From a checkpoint of a small transformer trained on Wikipedia.
Size: width 448, 7 heads of 64, MLP 2688 SwiGLU, 50.4M parameters.
Architecture: RMSNorm before each block, no biases in attention or MLP.
Training: a variant of Adam for these matrices, 901M tokens.
Each number is 500 + 25 x the weight over the matrix's rms, rounded and kept within 0 to 999. Layers, rows and columns count from 0. Numbers have three digits each.

# layer 2 attention query, 448x448, rms 0.0399, rows 60-63, columns 336-447
474531529488493499479513529496539480461493498518503529499495484469511471524487516513510472523509457524504465499492515526507518508496492509475523501525454494490472493492525501505496515555502482483536551478500487473496540486510495490501513431488553486510478546496464477526502488507500522493473557516516434487511446508488540495496507529547
503547515511496510528496518520468516483531485509477515470510480505511483513493519493504494484511505505501506483498515495513531502507482509474499518518484549521493477504518528468492477478478499491502543482481484516488499494528519482499471482505511512475488526494482505516507520455447518465481502490528472503515519487490462489464524501524
475546496530498506540514516492502519473465500524521533489523510527508527486459520515516494511513492512503526509483525523499500504498495523487493478521460470536510472438465495492505550481487479478480505512497487485467490535527514481472497491509535503505499533471508463479491475503435522439479491472524524519519497516498545514506531512530
507454503476499468459513531500473540450504498507521523550494498494486463504535485498486483518520474507489493501500503499501534523481494490493513469521494524456489504492528520504511500547504518511555494528529530512526510457464492530520475470473504489475495462502480514493526514476509490514506543503475491484502490509515516522463473523480
# layer 2 attention key, 448x448, rms 0.0386, rows 60-63, columns 336-447
490479517467505498472519495533509508503486501481493497487469481461524448497456478518448474516478502518507523477493528490497504507539559503533506490544455506508487493533442448493520520500486500478489524475522482528510511496507494482511511499484506510488489520483460527499492495521504530492491471517486472465496497509540535495530502513449
503555522497497479473532498530476479485532456513530534462496476494485524513502521498469498508521513521498503487506484460521513508534518484493523503503494561507503503537516461494519479503512487513481479467512472515524511492501507537526494502475518531509512474459508482492489506504425498485505493510504493492518483516482475523493475513488
524504540483494534546500495493515528522471526506511491471510505532504510514525493487484525490493518495515474518486498498501512490484494488481515500538516529556484489437503529495507532500515488513517506507540530510497499496516516487502499502467490520501491500460524485508523487496459511522507433510476523482504519561513516508497475506522
529483509499487500485497492520514524465500498493488503525468512461483480500468491481495503501504483548496525492491519497500526524514487499471503460498491506493494457500466480493545514500503499498486510513467493500510493469514467518527509510510526452493558481498473497487508503496501507525497542513504460491513512481500496481489478534475
# layer 2 attention value, 448x448, rms 0.0393, rows 0-58, columns 336-447
499469534492512477466481525501512501505489514532471488520540519506503489499517549514473511514506500477487496541497480464530509513451503494535477530482495494465494518481452467516518509524520523540487525505499501482520512514468525537494507503514526472484509461491471465485473558531513493469508491485488513547466492470500538504501519496497
500507439443507491505491484493455507504531500477490525555503487499507538504520496524491506537447486509558519516503496480486487496474511503547542503494497521476488502549517500515528485468526499495495478513482495467524520485494471511508511505527522488529550479478529496487512448512551501477474484491515506496486494525527483488530508515510
502512503501510489476508490524499484516494468467484509474539545523486535521533444504490494453534461529525520527543503532454488504533514524460518529502478487532587520460508535508507534508449451475514488504509525558462488495535466501516504515481505507533505526523517508461482517515527483516481486515509531547508516493488492542500499516493
498432484470496486515511491459538495485511479475531512531505516488506487519500544512471451531499454455498494509440501478458507504541522498607533525478504500502488517530499455519494481486502503553530483481528490497529476533486477547536486480497470473503452493453495492504487526488507484524526471486503413499526438459487530455536525523549
499477516515493504556478488462501536479467492527527497496486521496474485456463509541487499502508471445514493487539485519477526508470512488486512503482539511500524442506489532513511494507533517493527494507474476468504482533486523528499502496494514536536454534470461493495480560513538484514518489487510528475546521500494488526482471504489
476518490520483531501525474509501491534502532495508530501509516490490519549542438468534481521495488529525523494479513524497512503549506510509548516491471515474472507484501501467479487518454494495484489527507489561518488487508454486504481520497481503464564482539503517481493485475502516518492505480525506492460477498469526480536503508455
521512464488511484541470509457528557510517510525531474491542481488532433469486539556502521536464511485449500484503490473516520480480472497525502445516518478508501468481497473506523491502552520528509439513502478446496457520511507476475474496538502470501484450444510524505499537521497495488542506502523514459497473479492490442481471479530
504502517483495534477492523528490493518504485476468494504514504504505509512523490541528459494510432574519470497519523505471477515531509483479505490498514479503506541508524460499485486485489482496511491506498494502461480472510508513494519496457455477526497517486536483475504505484472495526463522488515506546473494486494486496550511497496
495482509477511514506490487488483549496468503519539483518506486470498486478467503478523503508497489450517488524482488533463476494498513499490532503506502509501515528559514465522485498517472490544492516505428488472496518505495486546508506506497502491508477497477499498510486510506518492473519460490539552506512479462491488502503492474496
494482507509496543471477475504467535492469471516504443471528489477544482517484511539485524512507484532495521460500532520449562493537497490485507552490498500496509529537535475494471530480449501484463505499506522498521509488495475456497510487479526521535530491511505494469511476515466481522474532530482510502486527474556487490541485512521
504534485513508485502492461502523516474489506530482465498488499485490449453496515481491506488480502487497522484546485468530519478464486504466486473505493529508510452528528513494539496489507530527484485509474514487500522525504490522490482474556498463513457534476492489505483509489522509491527501478507529476504546512502492499490492479497
496519524488472487510502494500529520507491520532506527479499478504487520526497508534515485500503500483538480525489510503487527504518474523503514550509530495496529537510522491531491524505465460530518511491485502505529537493490501505481511503493488502519490535481520475469458485507492489495479486514503517489503489537530482530515489502504
525498435462523473520497553468527481476510523522506478503485519489520477505473492527488462476500483496455526484482529499509472476494500503492547481495510513519484535534480501495500463503524501508518487504534484498453456516509514516485515493477546530489534541529495496550512521489507521509518504509517505501505504508486523493504506487535
515503500496491514521483527523489469482530526496501457522517503482509490517506507502513489514497468513518494481521495545497475509473497480490474462540511467495465473491520493510501482502513466520491528482474540519440461506482532489471498501483487523505479483485480525530513484476504489487518511525510512552481537513504489512468485517513
460501475496519510492492487477454498544503463497478487525490513492502466497473492539492514481496466558536514488465489517496522490540471522505486494503473465521464501528501511492500518474497484472496497490482533494472494502494488463505491491496468480503514517500514516476528476477469512509495521501532487508472496514507490481500513501523
509509503467503492496479508540534497491516482504461523509464486528500507546494486505505535498550517516515486510513475515457493494496523493522486504510525488498544499478510526563486502493477502494524479494492504497525517492513464524503534510495505466518519499474509524503514472542515486521503473481520546491543461520504476499539522502521
494483488479525508519515509526454514496493459508501485481503511505511476535485504503553486508472463518502496526497505511533510506463507524518507474500541495500471481486511528474491493501505497487508518503460505516491507476504476465530500519511515496483489445508490477494494445485528516480525536513504493522470540524516471528480497494474
532499510464512471495516521536508507465507484497483510504484521511484479513531480492523478516494492534478510491488544526473479465505507508493529492497494522486488510490505498475500491468499488514483468508500485516487492510518462487507508511498546492503512540525489475518503475453517497510493515491518488481479534496496492483497499519432
484479483511508510462516521488588495468511504542486536510498506514444497528495514517531523551465543496459467532485519508523520452491478497474528470511504481517508524479495458519480495514532512543498500502478465489519543487518430501522474502534536465476545480557523535496485467509533492487485553488502542466517450523495478512480486505555
496514484481495522502517505567516460488503500548470500519495498479484537472487481470505474511498484520508490505520528548504516511505512517520509493546459506509472510480508476448490509504453502473523490485514537508437496495505507493455522533463506512514542481491508508519468457469507533503477543484499537506464502492496523502518473490488
512508505536496502455508534524492526498500500507486513474469482496545511514480480499536487518496536557534512509469505499516489498510512483498483520523481511510481522518505475512474529491509525496494509491475496469498538482458505533481500506452512491520524479545498513539503463484441519493481511529485513507498525513499508530465516500510
509464493508481469482500554501512502467478522514473500502464500500488518514461503540525495514512513501489495551504510495524525478517489516480517486528512495513502492483483480500515521488495473523538530499493505490466483490493468530500531524493492506524493513516505515467494486491516502500481528494515506564512524512486474509458485482495
524525539513504506525507511531569518465480523523453494509488553498470504462562508477489512517515485456478527485508490474441493489486508502528508513510509490529561517456460511472495499516527533479514458472531487454501488535522529575480513515516532506495522507541451477505508542531508502546544470494534461489511503480496520556516490503514
510495497532507494495507520490537500484501497500493487490522513513501451495543534509548500520486511483521524494492518490508519479511492512525516507516519533492524474469493501496508509501521521512484512487499528494487506495494481478486477473495506477507508519557476509493493497524481512499527485514551507527524503509531503538479496502514
493530525542471537505468461503537484491520513475481543485473468509480494490503472460513474494502540495543505492478486480490547508501527488501481519503468478514487512475513483502514520518467547501548533516460537515552555460484518513517515494455480502475480511487521510512496483502506479517509466515456478458532501501503500510535515483497
470443476474486535485528485459484514493487506535540534519465454485471518540500518504483502482497526480489495533479504477460531501483506477481498541488516531501544502550529506524492489487504446499531467517492497495577555464539473454516474496538478490482494557517504504467510504523554493510495507491482485456550448479523474469511498506528
508485478507529512526491478513520449506509510522517468481537539488501543455486473505512492492483445548521525470534530497515500515488524496482527461519466483502471481475476472480476508530501490536479468492481520506472447535530491499481516486509535526521504485512479506517466537506488510498483537493505506533451502532476550532490510513552
490485503517470503466483503515522513476496494473452523500480467470467490551533499471512497497542529469480500546478481509432491493507510488522455548521517529515521512475527505534496514485478506480542528516484507467571512509503507537504496540498513455470487500474501521480530490524529489480519494488506481501531443501476467486520504496484
478482479498509498476522492516543451510522491488544467498497544501510505472495488481496511512470475516482522517534489488512455497562504508476533475515475491509512506482462501484505509525525470513505449506518516544476470528516496484513514504487484479522502516546486521499509501476494525507481514483496496453504505521515537475502494535514
528456508520524490451525527489482522480508463533515521502506494524507522495522493491479507500513490504509491526526509506484467489485513488529517551506514512511536505474505522498493516493500508504528509487501469496507470525505488540532501492487498546512467552523485507472513562505478523538494505485513513500513524510522506540477479515479
492533520522501504535487482475508500507478478532448510544512501503525533527463500531515519498469498546536481474493515515491534482517487518493473519501489481506487492493509484492485511510457522488484512489432501508501553491504512463489515493498489506501544497517528518491500461482492515479489500527491509501484511505478430528552524484494
529525497524476537482512473535514501498485491490483555511478484524500517512462501462499493511487533499536475478501481512480517488544525499497447513502448495504522487487498488517501503484475510522522486500461546524509534509515518494486512517436471537533476532550530510518513499490482484502510474505472498466509502500471495485528472547511
527456486515499453496513487460481536486499462482518524509479474487486479540467549532517487512471528500491503560466508465530526475498497505519475570485536500507490449499516530516509529503530540516507518505472502492557521497489500480530497509508502486497464516493494471463500489501503498450498488478472498493488542487524496476522519522484
501480512456499491500508457485518541497464523489494500562480503488464491446465543548481516474454497491522511531462505513509533469467478505472485448494489502473558425547531510475538486509511491469519453483493492468485511514510501495489480495486518486502489477472507506485528526518449512475492531479489483443545517507484501500504502486506
491445499496496464496479494453510517501484466499556451511518487503495444504494510557458493518491506502488495480513517476545531482502471513474507486480525475478500501522514487524489511477502449482474479509495461487511523543519462479520499473552506505486486486488495507513506534496469491492544518508497494494534472500495506480480514478522
474483483498498476501527495490504519517499511486524498500520483511524497514487477539532519522475501544524527497502499506507500514506486499505534469501518507502471500518468517478462497525536485515491484514495493479473489532498516460509487482551453475494553497508496487501485527499516493490523526504504496492497488534515485494469487488521
492506500498495485499524516510535501467531512471506513476496457502457504514504501492500467535518497486471493508513510499508463498503512487513492514483540488498511500503484502544499476519521491527506515500475522530588541510481481498479512511507499468478474545525491514537501469488515472468534470493475490478530469482489510474474500521525
509507460486502480489487513541484519505523503506505495490516508495525514472491492525520550489522495521483533517516522501494467494504528491488530459526490502492485509516459487490487479492502472514478512493566475524472463504481477503482507493530516525504524483547505500523530493456528530496521545512541515531490526526502519541445478495521
500517497509524468507500449522523529542496456473485511503531540490464498486493465460500532472496453508497528496525481522464443487532487509453539496478499492510536511494489521500529494503478488482469503505470468509515533492542481500501506518511526525480506514472488504491532487504478531497524496498506515507475493523504491529490527492479
465455501505505453499511520480465496512522480471509517536496493501506519489503518472494495475516544468448474511476502483519466497504511504515463532463467484500478493505494512533514488509504485524484525486527499531551517528509485455526486492522486497467440530512523491485535505516496505499500508487516514516497476455487511466517504509457
509517519481516518506513508491508509492495513535514475494508534474485491540509493474525462499506425459481491465535515538501512547496499507483537546512539515505499478504498513516481521490477469485530505512538513524459477487529472523490525497521489462486436530502479474504516498480557499482513476531493479512527482540508465511491516503502
484500506494508497502489519468516472485494492456485498486546510537520501521514503508497445510462509530471522485495515497519443493513499505509506451522544501515452514493431470490487488498518513539485488487515507526496509495490496477497506498505530455484494507503496501505500522496534486523529497493480492521497449555494538514470520497542
501495527485516519523534482512480455509507456507475481465511545510488475454468493454454491505522447473479503499526539535528545503508487495450501458508477480541551552511494477488488516503510492441522478491530525535485484501518523501513525517478488511502496518527503475483485525481516481500563529502464496561513468506499517534483495480548
463505543489503513518488461489537518537477474503570504479562465471544504509468546534512511519493523519542557478510532500477512516530466519492490495536497448467462505525536510480473501479496466507496516524507461464457524494473509487463518505485521525487513448448519493507465474507460524483483512513473536486481484487490480485526500494530
497506520488485518496481471497454511498506492489482474522476523509480493514522494503528459491537499500508461500479482532481490532528492494499519475521502522519474516539513506482481492530423473476484519509523509481439493498519504494505487519508457482515506485527513512477506486476478515494503545509520483505524477504476488486526510469482
523504509503508526478493496505530508511457536508484528486500495492490532503509534515508485502491482500551476506512501498509546480511477498494509496525480523522491460482475498485515509527498508554507505488469489465489503494497514455509517490471469519520495489509529494482464516522531516508468504510509502509501527536506447508522492509547
480524512486475543506501516545543443488519504469490486573495486505474510514481466527478483497559480526467475458545500502483484532513497474447467474498499493510494463476485459493493490479510484482488503494553492521462473543534510491484503491507476533541483499503534532540527483483479491520500498510504497462535477520501460493482516543458
503477481494545483490504535538493495494487500505495477454530539509486481475521501508546482509504486510510539514526505525513490468497527502501507475506493525505457506496483445504505500501499489537466494506497509490481451495479472504515521466504542546523549471457485482503471521514500539490457525508507523536447532528520521567438491483532
475518481524499442477525481524490494492495465450508504492514501514511475500543496485506511569486519510497523477475514466513485476518486527515518461471512527490466467456483516532520482495545501500472468475488492534516515512511474493478500484563485495473487504508515482465513462504471515500522461478545513525472504482508475489499502509486
507492485479499499482508542519504522482540499537499472483509466470526496526540495490483510488543485493453476507493523483474509469510486473504497498486525517524490524472505509501476512498487496512490480502506463516536486494490501491489464529569486467520506469481508501503527475515491500523505477485524515489503502435533511440493490478469
504553491514530524507512542538512493480478495502473497506517514488498512477511512496500506518479474514479487504484525510502482492484520518508521513524452501507513483506459463493485493531497517536469526502504501488493487511496467497513533491485497476524515475534498509522490491526491521532478528485501522528492504534495510541489482520489
529490518517514536482476514474452502464484540521518507457483503482541509476504510489516507485478484509510492497506507526491525507462526491520500477522505529502500516506493500497487514474515545478543517499472530502468504467492530499464528515461500519527482488487512516497467525507477489494461481526490505532531551506530476501514508506463
492531538494517486526489490511514556496472508517511525482482467512485518500510516515494548518509541482505560510495483491483525489497513494518498507511508481515524466521515508524503491493516495502466527512494497487496545463481515508465522500487496498499496474493523518509502526509460517474501490500480527520503522488528506529497500489520
497525488510514458442523510536479505505502481506488511492501501482494477491525517479546533490478485492490488511479498489488475452486505494525500518506495548485514493519491534508483516532512515508470472494486481474523524479487493539505502486554507528520500496520505507484526473511481511488475498501533477455500519536532515520495488508482
526501529516479529511516505504527529486512495527500502486483514490475508518517483441504484520546499494461448522532479522470495487520484500531488515467532507546518522469492475520506503548496523529540520502435495506547459473513483489496517498512470480518470559541507509528512477496511466467496504514467503488525472517494475545507505510530
518505481524513487507503453523498504503496488492467488515512554481500539475530500486522523476549521525495529467566475505459512532532507513484485508537466518504551475442486512487494511534495496465477472507544476468474467498528516540526521477495474570489509503488490483510511515528471506507513484493520469497498508477483537544506479454536
476470499484488500504473489480490520503514479501513505517511510484492480492458545529485502485475499532518522465490512492504517491489497505468477487493537520485528534537530536508536497501509482491508467529498511463504552513538503505489511485494496528468456508462493481523505493503474515488483480501507484516493531494501511510501503504480
524493505474509508491470561482519486486520461519480516459502521500529497504538518504521462507488459487467491511499505490468495477499488490501513540472521484496539530467515512542486483494524500493532501496517502498488462499477488548498516507530531525529480477503479468515499495500484469510515474483515464476513487519497490533504480471525
518504532481489490524527515542475507496518491454481509480470485544512491520512506478516459521482522574528450512452517501543468503510508526510504452513465528499480497503519475481507506492477536504507482474506543489499507510492530475509506501456502459503490478511510496458477456500495530485515525492474513536486479510452503462534515522486
# layer 2 attention output (transposed), 448x448, rms 0.0422, rows 0-57, columns 336-447
486513481506477523511474462495500497464504477527515482500495500488522505462463515518497506462511498488538529510488472517486523489550486513515530493523512512543492525490473525482477511512456481510488479495475490497514477506484514525498510475496468485490489514479554483535498510505463517510504502494503514489514512530481506492497476488513
554473520510484421550525553506534478483475495485481498498513477509512476516489539515525528467534530531492501458511512454486502465529461478486453480531474492521511480503490495507491537519540498506500475488470531545511506462533464479495529513494467475477491522512538472516488546451459510525497543453488500470493484502538528526538487488502
488500494490571511542530496515476490527491501476462498520539520486569460492472502485464460531450503465478475490523460507515517530466528497527530530477501491510495494541523510489474508453525525502464473451505489485481515528506499522437495489496512523500535490517487506512534488489518494489473503509466492494501497536452451478506515544513
528512524514454469452519501498492477504540509502527532501480537507514552445520505488514512469516482525518466517503466488502508513514494445514493532539503454512511521500495530469517527531520511522485496500506497522482461517445521513559538490505459506477523531485496489514468503496456489494531486517513543508509570505529527518497498494453
474497444487566496492527513495503494527466507496510495507492521532496536469493510496497508525470476517500462502479486503512512489508532532480503487504476471512497519472507516493493489502493513499480538530492476496459486481481481522505504503504468489487555488504486482492484465497522484511502566535471547539512496475501498502483501484513
472488509518410502523509504494509522489504489503507494505520524525521504505511506500495475466500506480492513510509494476492502516511459456498476490476504521479472501492518486483524482480499469503505482495511518520515512510528495511531483502474515475485495528496511498508510524487474532493504445456484462489505487502512512495504496518489
528528456508480547476550511444490523462498475549481513499445498485482515495442510491541500496520482528537499499508482528487470503514486505473446495491495488514518521437471500458475512530486488508522507526465470504524477463493484491469516516533490476509483511507496460502469474487487518488505499507497477513503501477535547531501525517488
569455527503532446489533495542511492511474493524478516489516492484505502482495507494520507483489504489478516536505512491486502486476509455501500530517468527478519486507482488499505487454533493514524502469513502511497507502554508505479537509475508533478491510501493505495492508447478476533474448458506519475517502516507482496537481535466
490525474489497524533518511497543497484488485474479454533491495527479492507489526516504498476476529490531510510489533498505498476505485532514489528473464511473500513448547486509513508481497485494513513478505481515475515466522480492502513525499469496508516524468511503538527485486492487528465541480515505534542486510480515521499500529526
521508493467528451555569548479524511531493486468483521508454481463528514508529487495533526492508502511466481508522488498504473473482497450454482496538528503457502494484499515521505530489542522497537479451466453491504484508526484485472526537485497502504476492506489485512476507486507480542487481503478504504493488544537482491485505528480
468494453485486534521474506509478518501441500485507493504467495517466485521504511510524529494542502518465456500484532483537521510499507496467506536482478531518519496494482530494462492486498500476507495523492522499477496455506509509510510464524484532472518478508475480484479479492517489465478531513510487524472492452505501514496546490507
508483492505531504537556514523506497519500483475488513491507511509517481524526519492481513486484490527490481499467484479492486520511491508517504463514489468490461501514557507486517486500519517529472497490501521501522488498483501537530455513480476508480521473504472494495515458518491494534502523494452514503508497520519480510499513511483
471542543514480500457509504496488463505533498522525530508521510505464495497497472474472475543514527485526552532514509501486462519498466498514476519462491498519487450503505480508493477507448465486506533522535490526511502496486532469526491533499546481534486520486511500479499483452454483464508465503542474512499534489507522503510529534519
499501515513530526511499494555515480476497519534473512518492491520440469502497469523465472458515515494527521517516522512472486515468496492486490485507506504485527525506466475530475489470523492482555483469485484487528519486524497471496525518521497486484478520497485481474503503489486487535505458488523500480484519532492511517514457486508
542494533481446499497473540542508485495503515492490501524512475503494477518525493486526511461524526524479512505548514475471485486465501471483493528533490494474514465470517471532524507468506477502542498480473498520496498481532513457504527521484486503530492499501480496506502512460484486524495452463537482471506495523509505518505502519501
508528521514532464511540461497476530533504524495517483507492507508532516487509516467520493511480480498510458480467435486515482481487500540491501488528464440495460511518562489481532494506507511531468515498517522499495485530489517525525475520494461540523512468514493496498516495520508508474511545515482514512488459502476520528493490483471
530482521501474500505474531549503484458466500515454515511511489524503475538507476535490475473527518493523534481498528477497507530474503529493487517464480487482539497508524471501494496511479495476525489459493521515495499487507528448464476492473519481472481506490507483486477507492477510508464486508538471514506500501497504510535462521497
472533547492510528489475518491459471474519499485505513518496532502527447507500502479458464517516507480493521505536517500493505530511513495453476537455483514513507481499509466511479508511465474489516505474520519511491515494467540472484482492511543496494498494491490478505497507467452514463479451522539465494497508499504499488527522538503
492530491511500502471492487463456512451532489494501514452478547532500490543513482459501489502562480496487539494478473500491487572484487516530476467486485516512471511483540511452508493502417471485498515538534531505517463513466546492497437509448509520520474504486499491486488523532492493459518464499537437520495517480509520506507498488471
495507522543511525478481505509475503483521517527498513508529521507504482509498476509486479471483530471498493512540533455503502515485531507518485511462500501477497499516484486517506528452525478505517490500499524490518505493501539470502498506495517510503504514475506509470518493519473474470484405464548469506530500513479504489538465520488
490509545489529498506487506471505500474507526508511492476522501493487526491517510468532508495538490491502506488530556488502494526502484491499495463520490462506502495509485488546522514499501483475487488515513515491511485513495509479543472489521499484539498481440501523499488505496495485523532448510550490487489495507476504497535466507479
505497502507533536486480488516474488470487514522495523498484534489502460498502496494477500511507503511505529481528490499471484540490502526529473469510492473497517512517527493514491492480472486511485513523531549519491485498467533481466492506489508506488485521487475506492476459487500486500475491540522489478515504520507511504535519480517
467546496516482525525459453478457508514492479494517474452534544477531520485466498487484512510525491495526489480485489500529491549496506498536524492451495494528454549463499537481475480500461492504458501502485520506483485494465482509486489503474460485498527504525523501534519470511497509475456493506508508530494505482516510466510503470495
514513517513588502475505504503499501485485500513506504495518505493511519502498496486496484532502481500485483481488507484505486530505494527503517473526489505508479514502525504496495517499480502504509494505507506499498506521479507523476485505508503505473507490478486501499506479498500479506475476531507501512485487514494516496514491503506
492457492491525483517507482498501509488520497498526467471505476504481554478546513508503556486509495502498450485468490459537516461520527495514528482517504484500451541507532523488536514499521533507491492538495532488524507480513488522532504476519457519482530460521515522482525506550535474523511520483474544527513497486525480506480457449453
490464520502463448503558481462508476503521515476488493503473478483502505501515530473509508484487476511476479511461473517527506493526530482493491511513545516464519484490540498466530515551489534509461493487526478500483485510473483520509481511509519485507483468546494465509476511529525486518544554534429533493509498500523485531464511494453
476536494522492531516479529498508518503483504542499490501538538537484492510470481501445491502543519491485522541528502474475493520481473499516485493500463512511507471485478482482486487450471474480550505502478473515481474498524488458473508528498496508480524509518478491490495525468467510481476474450548462503480548507514505483525480518531
505498491508505478504514459487460496518503483491497464505485519491508537461498517472511517487466480482509483469450464506534515459528513480491536487531507490491473519522519540506492489521536541535463473488522519502507509495490466513495502502503473513488495510506485475513486492511542485501525551535453537502513476505519472490488467482435
483485510493468512450518501485481482491508528514523485501526517523497473513505501499454476514542511494489526518518522506495503512459495470531457519470487545499495456477500491487468510495457487482482519518506477513485457510490512475509487512472524533505471481506501506501504514469477507443510447508534446510468515478483514527504535536512
526523489506504481501477466483488484528481533476501506500531536473532477498496498482508433503494494484508486470504506528467519513495484501462523510506512490496492524523479484513504497489463502488476508492520482500448487509501480499502520452486522474521525534471496512528498512451498522529500535548526534459524486509477498472500512502526
530489507500464483538484517527530488523497511492470489496507481483463478515552497514539529473496526480497494507516498478471492484506497485516505493544491513485462519513507510515538531432514488505545488497485534488508520490523478465519494522500469477489486472503493530510508511542484491528479441480515475459541493542493501504505465490472
482485504451511487482510501504482530547501514476513462481500474478505503499556516483505531496489480485498442535490512459551515466489515500520515500513526475537470492509520531505548504479519547501462487535469514482509503508477497518526493496499452493518518468509527550513518476542552451535542490519464525492522446498515474529501518500478
482477526494471531492482535497510504481520501532492528498461529479513518509508482486519497487511470520493491486484502501521510511512515487476527475533514487468500514500523507505522488509480487500512497526511473504477465515488504514533507449528490489485488468479475474499508514531504521510496479497478525483480494475520504524468507502436
536443475474466483518488548491518515495507468479513499475493488515487483511521512503536548499538512494507484514509478538507522461496514512485491492515496498544470505485481528542498488474489487518477482515447489500513477474502504484494536493514477489487522493504509531502458466493519472500524528500515477505514502471491517514528495477486
534534500488485519510522527468498492517474503488499498501477483481471500501498493488532516497477487518492487493472477548496457477483525502487485535553504521523521489494491499488510518521491493496512505494479475507497506496527510509504518513512512498518492492459498480485480476493509506492534553496492491492504524486530501516480550529505
493517511538507504490522514494525492442516485504483499527492533520490455493465511475482492469547507518501499520524523488476488538499518494474461508490487499487513485495516491501498483518482476498545511456488512518500496517470521474508464504474542492493501477478462505487494496483490523464499471493516486470492501518514526501512451501504
490493513501490478459532460476473510501535491465528483489495521524484490517541529447477509489493466513493500500462479506551504508512496469510475489509502488502494496501541537466528474555512524494459522507544500502523494478464522515525468493479507492495498475511500483483487505533521505504544541513454513504498483463502475516450500482438
479523546529495504501448527491491480485491539506508492524490523511482463508497469477460466505527510489517562505539528544497514538501480508511472503481472538504508444501475484521459474488468493484525524497510502514487479511503519480484471520499545492521463520483508480488501491461489515466487479513555460521479501482497515500513513515550
528540465491445517541490517530507511522507494469483493524510504508539467530506523498500500500491530487533491484510483527505515513502484490505489552448467528510489489489516508500491489492487516487493504478480496524485516472527481490472520498475483493506523492511506511545525537459520528502465551468510462500511497499507479475529516514544
481505504475492529466510476487465502526516520508542496508482484495476501503520504499486491507474498527515536507486507536504508461515493491502497554518512529479505507511477498470528492549509531508479512525501472527496524521498492504534501464524546506501463506488503461521494513513525506502515514536487510488466495498496467520463533504508
452500509513493483538520472546455493518485492491482532493504500526490504509488506501462497469453487487499492505460488506479491515505550528470506541479494546486516499500525457452484493502522524473507529477519514480481501494493504491492475544500522531443495518502485456471497465462503465478468529484473547563489550496496486490525506506504
485503502481501480475495481501495472476489490525533513512526504525501474507480510511479521489499495497514558517487516490482461543531487516546492514483465546536531461468485492510476455500471481518516544532519499522528507514497517492509512494467532511480486487497494501494468509453448492475492493503534482494483552493520525520531521493510
495484470500535498541473492491473500477500501529497528496503484507525468507487474517503505516487494468452472514483486430514478541466519554570524502484503535496498485464486481477486491478508543457495500512478476492482495496505508503445496496477515553524535471514547535497483468516525475492488495484508497512528524485479478525478503508495
539522470539458476556542498500539476515496485514458526481482476478484527511489478523518523447502495507503495492505462483483473455519489478491479462538513475495460499491477487478512499482550488508534498507448459500526509493539473492485512520492447479502486535494497505510501505475501499529533504441486494476535522518516505479497475489474
575483495492486432547537496526526496509476539506480503524490433492466509481513532532518504458473503499488517499535487490505525471476543467501505487514511479483470512501512504516515506486564524511521474487534532496515503502549461482521533506533480492493491507493508542484541530504544491513522472460486538457520496513477500505493436503489
495495473498512486528487525512520497508517466514497482470495506523515508512488496491493525509519486525527483524526520459482492518507518533537528474530501491481466512508503516485512471465497509494496513509483514507533500509489492500505492487498501487487525484503488509472496519537486476533477472468504504481486486516524519521526452477497
536479505496517451475537487535453484542488508486472492470485470449450494469498471479498493522493495501496502489509461501495535496487507485514480517530533482502524499531477509501489508514562472531536538485533514494530514514502500483507519526477489544499462516560469529468504501510526464479530478503513498484498484487484496478514551501501
522545514515494521532476514526530487500474488533470493499524524507495500522465464531486496526533541507515543493504526505458498531483466539496477466479463497515524489505484491540452492466444457486552515493477515501502489516550502453451513528490519483492508542474502503513502495477465503515477468492559447518503538507479505500554501498544
567507523468460580470475523525468514486492502502475521538503514461505426553491487517510494494542514528516465481546519503467492534519485505459493506514486487518538493495518501480467439514512510479538506462480553463508502473482506504487530445463488490503508489466464501514507534475489498479508519495511447452462478487521504504525525538540
508522541498485490494548467475480491505510538471472489505471537481502511485475506485505461514484496516495534481502495534508484558487471455456440504472514488464497493500515503461511478537516493503520496455529465494497491499485505488500520508501536508526463508490464480528520498473484543472510511536485503484484475494485506526478515527459
469503539513498507468450499518472521474496489498495486467511510506503478507508480501488484522520527484503553509524534489486490528521522525515503479468465520498506482503491495516480507467454491505515499506501505514509503508462531475508473496459528501498505511467496498508491519494489490460439442526560478527499517524486526490547508506527
508474507486556504510519492494507519508508490530523533493506505515513510490484510519506498502497516505497483490516510458492485480524488512479530483518495504503509497516485480493487522502508517510501494504507487487497484513489510496476506467503486507479521506478495514488473503506495488522467516507488532490501470499475513480526475508508
495475486501487503554487498470543527526523485484499470503480507491504507522479510476515537478530475512484433511504472512502495480536521527491482470564477463493482523485488513471501478503526521530513504510450470472519492492506479498526506482508469456531533480474469494510485471533531547524499551450463493505504494492491499494493491475496
495484513498474463558463499449519499491494516484495467497508497535518490550502479510506523525561559515497527506525507526505481486486468453501509531473479500513511503467501465519500530485459461501481473510474515501456482486511506467477511491499482484484529520486512490545495496490519500504478545533538479531470490483502492480556469499508
475506505494541499507554472504492489503496535500456482495507536517494483487531498503516518519489497482516511526455495509527497500505532526547528504471506469487491523486548512475514511491486525496488527495538482481500467499498489499503504519521522517508508477532494509489498513550537512511465480546483529511526515510472510501495471460457
548532485502498518533471483516508499542467540484483482494531498472519504474522470508535492507503549501517474488520498550474516488437506491483516515462516467519509516521521528510507502466527506510508499501474526484465492534564463497452541494550458491519525513543499503521532513502541517506469528463503498472503478502466490461470483510524
530446513460436493541539508515518510529490490481501501461505464482497488525502504493513526478479520511508468496480492488470484460504487501490514516519491499535496495518492484538506536487502509496473478497437526515505504475537515490500517503499469494507510488501525487493473463470503508545539550484467525506507471488512474491530495516464
522493524491485513488536490527463495489467510498458535513513504500490491476489457500512489493515510460533461430516492519504464544465516486499490476493498471514514550506501497483507534523495482456486506467516517486476481493517514489455505526463467535490500480509518456487503460481457489515498501541510507494478524487511519493494537480493